Each number is 500 + 25 x the weight over the matrix's rms, rounded and kept within 0 to 999. Layers, rows and columns count from 0. Numbers have three digits each.

# layer 7 MLP down, 128x512, rms 0.0683, rows 0-99, columns 448-511
490488511485446536524509510506489496523540505537521519574455527460448512538461459514545526554496495518498463529505527481539466494539544467500514496471465521499467487520513508518516515505523533
482489511466520487502529468473515450451506493547509490481555495491521525496474483483508480547493500509487491481540539507514488497484550491478497535447516543519511500511518472539473497500544514
515429453489490548462497469491511506515496527492513481483555508522504494475519536467483476516502524519495529524501501511529517489477482539486489494483511520495544515503537501534511511484526505
512482492485526529530479539523440517518522511504494486503520492493509495487509463506502510484531496496531473462500490527520527488449538476473514510475490496510504483473521535478511492504528512
467512545482489535435512498473485489488504506483523470510507511455477513474552487490502483506470504521464518450484458522473492517505463494526527529494509504500521455505525439505492509491478516
517473492460485504511520487520503503500494518489493506497505549522546502564477468471518477524497509505531462458505516483526464533497498541504489516528518482530546534474511521510518444528496499
471508477505508492479484497523539472496493509479503465537493489525483516538527509515513474481499491485524478508524517494494528483496546502485467480464494474500505495485492510501491530489525534
550491471457487485513494479480515535475501513493472548489515490558537436504495515449467506476521485530517481519525492519523528545520501504482459536488542521476521514523537475510477516546520493
525501500490468524490481477508509509569543520483473508541520476463518529496500518537528542451546486547519485546487500514503507465539497481538501506548481495558523482467521459502563523534507491
513495555514506471473516491463512454490533533477515496516485543501489455546532535466518507499523500539478526526506481512462502491480533480544521501458533444439455493498487486561502519493460480
472500511538523477472502523532469524499491493503491448463486492503473471496492486557499437497516470481495491473535501500469469485521492520514459535484472557519476562512511485499499508470527514
524490484490531522484499516503498468509495522519479493472497525463544491516549476462459556501471480491496495436504504483456524510500485513501513474507492537536489467495569521460468493498490518
503516509466503494498456474525501484495544486482514480480533520490459479514447516478493493527489514484535501541496501539515494473513468490494490505472478511514476478521499518467517515494491499
495525542531540484472476520468460446471491502490511516508528484514543496519505482493480474497548538565503524460503497489465490515483488493493489516500525473456472525534503519529477524510495481
524487512494527509483487548508467496508461478499532510465525476547501505500493480552451495492498503482528548534536473507509490531491513491539472524488502492511531506538543534441499536456499450
529482481485490529506509474544487454505495499500488515492498491527511535490469532496514557516467479496488524475534492510462543516518474495499501506516473553469454470514511498514510489549532502
439462519487494554486497463489499468471566498485549521520485501504519547501496494497493512471467516487486522473454527495495502531519486555462458514530504510520438465450497504510492464490518499
475444518483476504531463523516507526549516514511480486500461468465518472502500499491508482497487517515493501530516510534463508544507539463544488500516479504505431476512475537471490534553501492
514507470499499515474514484494495487484519467451546505483472523503462458485485502499533527486483494523454509499532492517490496533501484505469484472504522491480541472557491519512501515476526504
548526526495515508519494471458489456537522485445441485488569532485502489458499508513505504454495459499562491539527493508514474502521511507501505522469451485480506491503472506492493476446492524
524453510512533450484466480477466471474531494449494485509511510537497521502547493507519486531524540499519507475571459536457514493520487507527476505460487539501491551510487467522463561529485513
485484490498512552486547499458523507510490532523489501509430487508532519486530455534468510561535464460473485475486497440511476504508499477539449513503485495517486497479462469446487489490513492
501468480527515489501491542496489485457496511533461538508523475527525478453484541482508486471506509496466475471478494492503503526476462483442512527482487527501506510543479512546498503457486501
493502494512495512535520502478455522508433514497532486499486519517533493458494531522489532482497500524510499482520520452488468460474507473507522484493501465456455505563496515562520554509525481
521497530500484504509504561506477513481551478505512454531468492485496513484481511495486481488513469530505502474474562528527491528513492503488446521517473492468457486485485502558561440523520496
494540457490486435472493492537475497485468540538540468503501524531523483484507505503502479450534497480509534504488508488505548497487474463512529525480508450529468536499527511478527495496475500
504526497542539509503507523485546458529535540462449487499484551544497505506524530485497475496484520510525474478508488506511541539515477481504506497468486475497504473494501459507488552532545543
487493505507519497547460499476529485493501509504476487492515497482488507510483461529470510489459470536504518532538500489505480494525427513484478535493434507530480520525521488486514479441504502
506508537479502470503550606528465516507483506494475477501538512494520492528509484509484492510554486499487531544510535504469484493478523488497475549473524441502508523554500508508500469477518513
489509492504485517515445505494505511522490501497526506491498515525544478473477502500525518468489537493470497419537497513493478535449489512492560502456514495496483481519484509500532496516539488
514532505503458516475437517484498533534478460502485534485477496533542481489506534497531514518463525497487451454519509476514509434477489528519493450523522462447548523513480524531449504512469526
516487508461539520477476509497486470509507536498527485529479506498456497499502517516527511476512487492525515528504492478496531513474495474522514486468506508479491504503518517496451530454438496
488475498523516466526508510505468485474515495510457493483517449503501511481548531497508508573491526491512565509492489523459507499491505451502522450510506482493506477548485478461501550524510508
528463506495486496544504476506511507500489514502475517522506512465489507465493506523529511554490484554478488532511470540482540498517474496510510475484478517526498517476509521495492492546490534
511481499507507478531448513537519538507502505494497502492513493463517505506504512532505499565484510530502455470506495500523474478492514487527555503463507544522483519513506481499484534516522501
483491487491528496515473496461482477512537527495473515521492508488551532488488524510486509509491514484502541476492540533497490450498491460540459522511485519488474467497470497525557522482456482
489486495545546503471507530505495481498494491496509498479519504478478520488514515499492565500456476521507514509524478512506471495503479487531494452522507482511499448480497468478510485488518479
492509484488534485521481477496536436494522528456516507492464503523505511453509527548478483502473484497496545464496487505535481562487491529461481497465531461537483512521495461515508537464514438
490488505506468470537482489471499521502519496483507445500490534504505481466519483493512478484485496491484522451498473498508512504538530531489488507507542489479546540529494515494471498452533530
491537487454527486473544478520521488506491504474515501504465516521487509483483490527488470468500510529486533514486486466490495506479466486464524523513509480445480506500477488465536467485504449
556529492520500604442528472457507481510516462523517489552496486532501432503557511518520485497558418475480555526517439507523525517458473564515512483549467531528519473562522426561484515492541520
491507527512510521500474469465474482504530528494446505537506546519491522511541474480504478466510495469489496525517554476510517502470487488477481510517520499485503486529525496478490455524538514
529458504523495514513490495517489530523479494480519521511533497494472527478496509500530470536501465505516481482508530447494466514479467515506498492481513468477508460485533494524530464506467501
531450512533460469480451490460539522511513465442516469514550552507492503517504494498528501488514512499487511495508511471530442554509521536526469463496489522454489453450468512494508481491486548
527525526446498494487452544522476486453466513489510523537474477471488494481521455487488481488519488508494496527493514451511489471477506457534478496520501517485461504479489510495481491505537495
520504454562548503514481481507513540486466470500482472505504510554498488516498479470510487478488538484501485505528511493485477532517502470522496465484467516514469538480484467508494514511481449
530481472472461481530527524502491518515500478541490495500484500529458465466455474503514501552503474499495459495511517523469537509475491512503485497479526530480524524465508480482527467506515537
493472473458531503490511504499509502490510536545493510472544477482555500529484470502517515449544505522529490578428472495550521475477485498500504542527497544523532498504498492507540515539479507
467492490461508509484478492507472478528499523507449514471456526497474494535510509570490477518443503476529539487549551483463523451532551451555518538484455526498461550519493518486533573492516503
507443521509507553513471470453528524544468503471500481509527482471495512478454502521480480463525501511464533553472486469522506502502489541475498477549481481484495488539483502486552479525496501
543540511522486532509515510517466473488496509476495504498493529528537498503497510518498512490509504511499535532494504499483557453520494487483467553533488504525505521518527466516544506475497534
529497529524464463549529521466499505527514525485549471487473517463511500491497523496482534471458452450473495485521520482534492509521527531489531470489520501523506517496523486522487522508549509
501492458530487494500495543489551505484465455501474490463507505538469518485519499527419446579511498485539483509502468530532502525473478518497529498526404489483510518472509500493486469497516488
512486507503503463426518499509540492493512531481500482479484510462489498475490479533522484499487474543524536492455511534494545467501499483564454527496524476521496499507488492477502549503518506
525502522521508549487495468490523505529477501512482486513503556521467501500455472485477505554444481521480505486497535519514486479503504482494484483485484499493495486522544548507533454524494516
525506505477528510520462523542522488504495476461521515484480461475498478477491492524486460503480505473527508500510490495475472479532466495499511531489513493527422508531497471511534492538493518
508500491517522491521534505460470499490514487526501472485512524499539528492528470526491508506527455474495488500537497548492484473486524519486500497547506487513495481487522543491458533500476465
521503485466481516488500492559496500491516499471504482483551508449456492530493470507479530478513511490540518507459497476507516477464466522525507514465535516499539540462491470500482486526525479
492490483452511493500500548488492489470475473507503501494497530471502497510495491490492467524533513514495512462547551513459498490488455514520517560492504523479449460488507500474524498495541487
510520485509545527512544492475479470530462484505509526523453488479515526464467508492478512475477506455440476514544516504539520556509497533485487455476517506474546497467467518521497517522524435
482491510521524487564487542501517532545497481511500474507509485495460487498474447553482520510501480484482467522504488496445512529515505515483511485494512492502478498504512515484504489520474482
502510512519505449518458506497533502457521549492525492461471505521514489507471482505502463460459458488498540501486534445506457476497461491522455467500536526502462536478472499555509535488438531
485507520513496492501515456553441495473484482496516512469437515531499458496501475512502548481492484485465490500502534505490517528514555513537470485557494510529481494519484503534525482482513478
511498493540469520494492508464501528496543501545528486486504506475507514510506487520496475508538475525477507517530496504489458502492501484517513523527493513533475510511511540471482521537532503
510494509495539515517475465504530482459495490502480507470492546497462557486479504520489544475548494466505487556467497508538449506495505483535539436496505515490477470469493512509534491511489527
509492478479479503489488524512535479501446520499568447536482522547486520492502465509495525500454509510492506484512459497508492510481509496483543501511494471465542503485513512452492477480464504
480489517482481494488474538557471516464538517495535552489500499475497506475501544563511520454523488527489515529472514496475487462474485502486480533488503487481481517464515477520464473488531512
535535490476491475497456478513537513505537503548516472518554507492493472527537495484520542470491499472532443530499494492520539456484542513476502521457488497486506522517498476496510497520490480
494538472476501475491489487477469528501517495479509470487533510501523539493482501489526508514518520519470456449489492493517479506470452530528500562480525477468470485480523478534550532528485454
514530490504511471498512498541527492506465513480469500499497538560520531476514505485506501544516520510507525508528516513490509495493486494511463506508492475464496491539538486498504516477459495
506443487498496520483503463512537488489487483456452498504486503478501507465459478497485503511502508481512507522480501517515481513498478515486490500515473498531496507491474505494531494491503494
513514520535493520520484499476435494482561505527467548480521503490478535477541551515539498498477459527521492524478541512492502544480498522523511490526507471499486502507498520508487509504504528
472460494465489452469507502502523505472495479475485501496488513514491524503473460497477445543449523505534526473474459479511502529509532486512483491481461531505514506457460466438524512505461498
504484483470511503496511463533529445451492496521507440516496502485513515516520490504522501472499487520467532467516481516505516528513504538498503509517501510495475496476508487492501516483450516
513479537466479505480517483480507434442525482496544533526504481466480520504498536488491500490511507477534467506510508489499534553540484503501449510481495531497491469494520459500467484501532487
570499500530536512448438470535471505480484505488507493529492477532499521473530511556541496475534543518514477476532497498487509493494494530453529478481471488502537469512495485492524503491502474
559505477485475473490521544474478496532484510462550485509532507513471485532476504496495515480494488506505530508539467501548495487498500489496524483496487503500471478490536480529509509488510507
523531457493525498473510506523546493498524500473524498475524514542516477493500517478499519513511463502481518485504492517513549524534475491484563475476517523501469499511511481492489497531513497
476496490494514543542488438445503471495505521512476506504523516523509459511496489504500502472517470491512478504468537452474460529506495494493486491519506472500517514513460522516491526515486493
502507476506475506508531514470553485520507476501498522499455495496475465453487455521525484512517473430486467496498452502552507479496517530511511496524526545476513505522502505519477479450462501
548485461506509507500548481510514537494533462535477502449528534539474523492454512515493522542509487499493480481495469556468512500463481490488507497540484499528523489523505481526482504472484482
525483519505521514506517501484531467483461490485534489494475542502540519497483466533458519503516534490493488484515484496483522493519491490501459484482506491506512494492475499480493483488485504
488494499500512482465499464486486523508485512524557529494520507493558481527539512539471474515514507529515496492485502540473470518485470512488521527523495484476503518554568541470499540514480467
508544538493524512515529498458466525517487509479522489494513507541508502545482544509460485507497494521485515514493513437476477515499486453453525507498490495456530488448489480524483479509508471
507516474501501505527458500518505503500494471526519473537497512501536503517458478492508477521458503528537482515499486512519513530500461520530468489473501498522481504475528478508504495497526486
466503509457543526482499438518487467497482461501490507488543484520474487517546487494496468465479501495451460486482535509503515490455468502457486463467458470470524531562501523533502496521470529
508444528544504510458503509491519506497567521526491480512515527520465520490486473504486471439478528520466496496508516492509515499463490504521494496478473497502528510523494468480497538500509485
464497521516549509472522493507526511473480507534459540516497490522524522522490511440464531452450510451494452539473482496516523492494475490472521505514534478491487528509482466491476505527491474
484490466559486504483510511537490473476522465473525495499492503476509522517509519458497488494490511470535507522511495548503476520503483484536499489535441491540508506501526484511514474543505489
489458505486495458467483486519521490521487497463525502479493511519470512491490465498522487568507471501520522539509484500496475463534536522497509511491498521504528481481544487523508516494502472
519500483480476537508543519468494496473487532508475549479499549506539498469478498489526518473504499527540489538494510486471553471497495513437479501522475530468487521502486471495489512531526509
517529490502461489527522530484508472498490525506525491497495451471525460482497530506489445503520465498497457515532498470483502479548500537511551490518543511465498522508524475485526504486474497
501467488515526498531478475495512490520518521511525489500500493538494452490549469484492499515486480474478540471439488498453508551486455500450528494515498472519503489485493529470473531482509513
488499528463514470473484482508480489544507541534458504538496483476525505501481500472501490480489495510479494463503492481447524521519465517485512526508469525494482456530512492497536472463504495
495519562480503519486501481465508476512545476496482514469540469516493527483496489479480546518540497498540511488510479509504471531501503486526461437450495525511512512528505469502488514482509502
522505524493463494487453531487522475507498525537501479490528512480477470501529466499532490502526544475493475517486518476472514507526466454530460507496494499475483477509488521435490484463481529
507494498473522505508509492512502461498558514541472491486462517526523509474517500463505478515495502507494485502532499499521469537504535467482531480513501499454524500496473507549539505484468500
486509449473509489516535523502512527474492511532518520520485501527511496457487515477470468468540507513432550446513466482530501525512483484508542547484517515509474471518506507497586496476469449
502551489472501464499481501465512458519509517513497478529463514512509485496549530524476498490531496515500491526507514492487538519570501467512492498530499474507529510515507470550532534453492496
535533495522505461519495448468458495498493487484468550515490510492465474480526503495473493446495502494509515511481490470512496502502541532482472519513475519517494471485464481533523514531489477